Weights of a small transformer language model.
Training: a variant of Adam for these matrices, 6502 steps.
Each number is 128 + 32 x the weight over its row's rms, rounded and kept within 0 to 255. Layers, rows and columns count from 0. The size above them is the row's rms in percent of the matrix's.

# layer 17 attention value, 192x192, rms 0.0777, rows 0-7, columns 0-191
size [ 87  82  86  93  79  86  77  91]
[[125  61 130  89 116 149 174  77 116 134 118 138 115  27 152 140 146 115 129 104 153 162 119 151 157 123 178 113 108 108 139 158 123 103 151  88 125 114  94 118 122 124 107 127 175  96 133 158  94 153  80  98 131 163 186 138 142 120  49 133  93  95 136  76  99 137 125 159 188 128 126 135 117 106 109  95 126 120 113 106 116 138 143 112 135  57  81 163 130 118  96  60 135 154 137 137  89 104 137 132  71  97 102 171 113 118 134 137  96 185 164 108  43 158 173 209 134 141 125 126 111 136 122 118  91 111 169  89 114 117  98 166 202 111 166 135 130 175 138 145 106 147 166 127 153  53 101 171 142 160 101 129  83 181 129  86 152 110 188 127 153 203 147 134  70 170 127 139  98 152 135 153 129 136 149 129 116 200 203 150 127 101 107 161 158 120 145  70  89 157  96 146]
 [106 169 156 153 147 162 135  91 120 117 150 191 127 150 113 119 131  93 151 158 140 100  65 135 163 115 175 170  70 151 166  77 103 113  94  84 120 201 135 161  75 134  92 164 118 111  55  79 133  97 145 131  63 135 125 104 133  98  85  88 141 107  97 125 168 109 120 156 104 117 139 122 136 135 114  91 141  91 161 132 129 175 160 102 120 142 121 157  93  92 141 138 142 159 198  83 152 107 163 160  73 157 128  92 135 149 115 111 122 119 171  99 133 113  88 108 116 162 146 155 133 126 126 139 140 176 127 118 160 129 128 109  48 175 124 197 146  94 136 191 110 115 120 146 127  74 139 152 143 144 109 129  76 128  95 132 173 146  67  71 156  82 124  83 132 145 161 113 119 161 158 129 124 121  72  91 239 178 161  90  82 153 179  90 100 120 124 142  49 155 133 145]
 [135 111 118 153 152 154 103 149 123 148 101 181 133  57 120 131 180  99 178 152 132 184 140 162 172 158  92  81  96  83  90 160 137 103 143 186 115  89  87 158 180 122 120  60 144 111 155 129 124 107 115 107 170 166  88 123 140 147 117 118 144 154 183 100 125 120 124 134 153 141 115 119 134 128  94  96 116 130 161 107  96 122 170 153 129 155 159 118  88 172  55 149 136  81 146 149 158 173 152 123 114  76 178 127 130 112 133 147  71  83 238 105  74 158 129 136 116  76 105 115 128 135 122 121 136 110 135 108 115 169 106 100 119 148  89  91  56 138 116 171 121  89 136 153 149 157 125 141 180 194 145 129 133 133 165 212  85 122 115  99 191 126 151  93 113 138 152 154 114  89 101 150 128 181 132 122 245 105 102 135  98 122  59 107 116 161 142 131 153 160 147 131]
 [ 90 142 100  76 177 134  99 125 138 155 134 150  97 113 112 132 107 126 132 139 143  88 216 151 129 127 192 180 131 142 153 172 188  73 204  73 152 174 148 119 160 133 160 120 150 106 135 164 172  76 167 127 126 146 155  97 180 182 129  93 131 130 128 161 138  79 144 106 161 116 142 168 162 140 103 121 122 136 185 139 146 143  86 139 172 148 192 108 170 138 100 103 115 128  96 179 122 105  84 142  96  61 202 119 106 110  81 160 163 131 146 147  78 120 159 111 114 142 160 106 137 113 141 133 136 132 184 162 111 103 109 147 168 151  89 106 129 144 156  55  90 101 124 100 166 165 143 111 118 168 167 148  62  95 117 152 192 140 161 110 147  82 167  69 130 151 201 152 134 152 149 114 144 112 184  81 129 134  96 134 149 129 114 145 136  79 183 104 161 181 152 109]
 [128 148 118 148 126  78 147 114 116  94 121 107 122  65  88 118 166 134 156 100 159 173 153 149 135  75 121  94 131 131 127  82 157 122 188  83 141  97 153 139 126 115 101 113  72 154 136 148  98  78  57 127 139 118 129 155  87 185 113 194 117 124  47 122 170 121  84 151 200 144 108 104 149 117 155  88 131 114 120 120 122 139 169 154 162 175 160  89  57 140 150 124 160  94  84  73 133 160 115 138 134 120 160  89 113 178 179 175  70 108  70 129 100 127 141 142 192  89 128 147 187 122 114 115  63 119 132 121  82 128 109 104 137 156  90 128 123 122  93 172 124 125 142 150 143  43  80 170  50  89 134 163 120  90 148 160 137  69 107 126 148 106 145 131 163  95 136  89 162 137 133 122 101  87 121 116 165 127 162 165 122 155  48  83 115 149 135  90 156  99 111 112]
 [153 137 103 111 145 169 180  80  80 124 179 126 145 138 117  99 147 155 149 140  92  73 124 139  93 122 148 141 171 154 136  99 144  87 132  60  56 114  86  84 146 124 141 115  77  84 193 112 121 157 139 130 145 132  90 110 100 128 155  82 159 120 149 120 126 106 116 105 140 162 158 110 135 139 164 116 121  84 100 102  86 152 158 119 123 140 162 142 107 119 122  91 168 182 134 151 115 100 133 166 149 103 162  61 130 141  56 124 109  44 142  99 139 121 107  81 128 114 135 162  86 129 144 138 108 162  86 127 162 117 212  58  57 155 102 123 115 111 120 157 173 122 129 156 115 132 121 118 185 227 108 124 157 148 128 197 148 168 136 112 117 106 135 198 190 138 133 140  75  87 173 153 105 101 113 129 110 137  70 116 131  45 171 155 152 160 136 168 131 164 149 101]
 [118 140  70 125 113 111  77 119 118 126 144 107  76 109 136 126 127 177 123 138 138 149 107 107 145  43 175 157 132  88 105  67  88 134  77 181 103 136 170 120 128 157 146 163  58 158  95 138 151 131 108 131 114 125 139  92 125 162 128 130 143 118 118 169 125  93 135 115 144 158 136 143 181 119  80 158 125 144 152 115 117  96  78 118 101  96 151 103 125 180 181  99 107  93 125 110  55 126 177 102 131  60 151  34 101 123 216  96 151 113  53 135 123 107 116 121 136 110  94  60 143 142  91 136  92 155 163 129  93  53  24 151 162 103 138 136 102 155  86  82 169 146 180 126 124  49 112 112 106  99 109 138 107 111 147 106  70 113 127 118 104 164 139  67 122 132  93 120 164 127 144 138 148 136 130  84 116 131 143 109 165  51 133 133 167 128  99 132 129 116 140 116]
 [142  80  75  42  84 174 127 135 127 141 145 144 137 159 138  96 169 111 106 127 112 114 143  90  74 111 165 184 129  92 117 157 129 102 140 149  40 212 146 134  75 155 144 118  84 160 110  98 133 168 204 166 103 135 100  74  91 142 183 121 114 118 195 140 105 110 146  96 147 161 158  74 155  93 118 117 155 170 179 113 198 196 110 135 134 123 117 124 127 148 122 125  64 124 124 166 113 113 157 122 105  39 156 119 119  86 145 163 137  96 104 124 127 141 127 140 145 122 128 164 113 145 102 129 147 164 159 206  89 129 124 176 124 118  96 102 119 128  55 107 224 138 124 168 131 124 129 160 135 130  98 154  87 165 148 155 160 101 134 134 116 162 156 140  89 140 142 156 150 158 208 100 156 109 113 124  87  96 102 152 144 113 159 137 138  89 162 149 133 167 134  96]]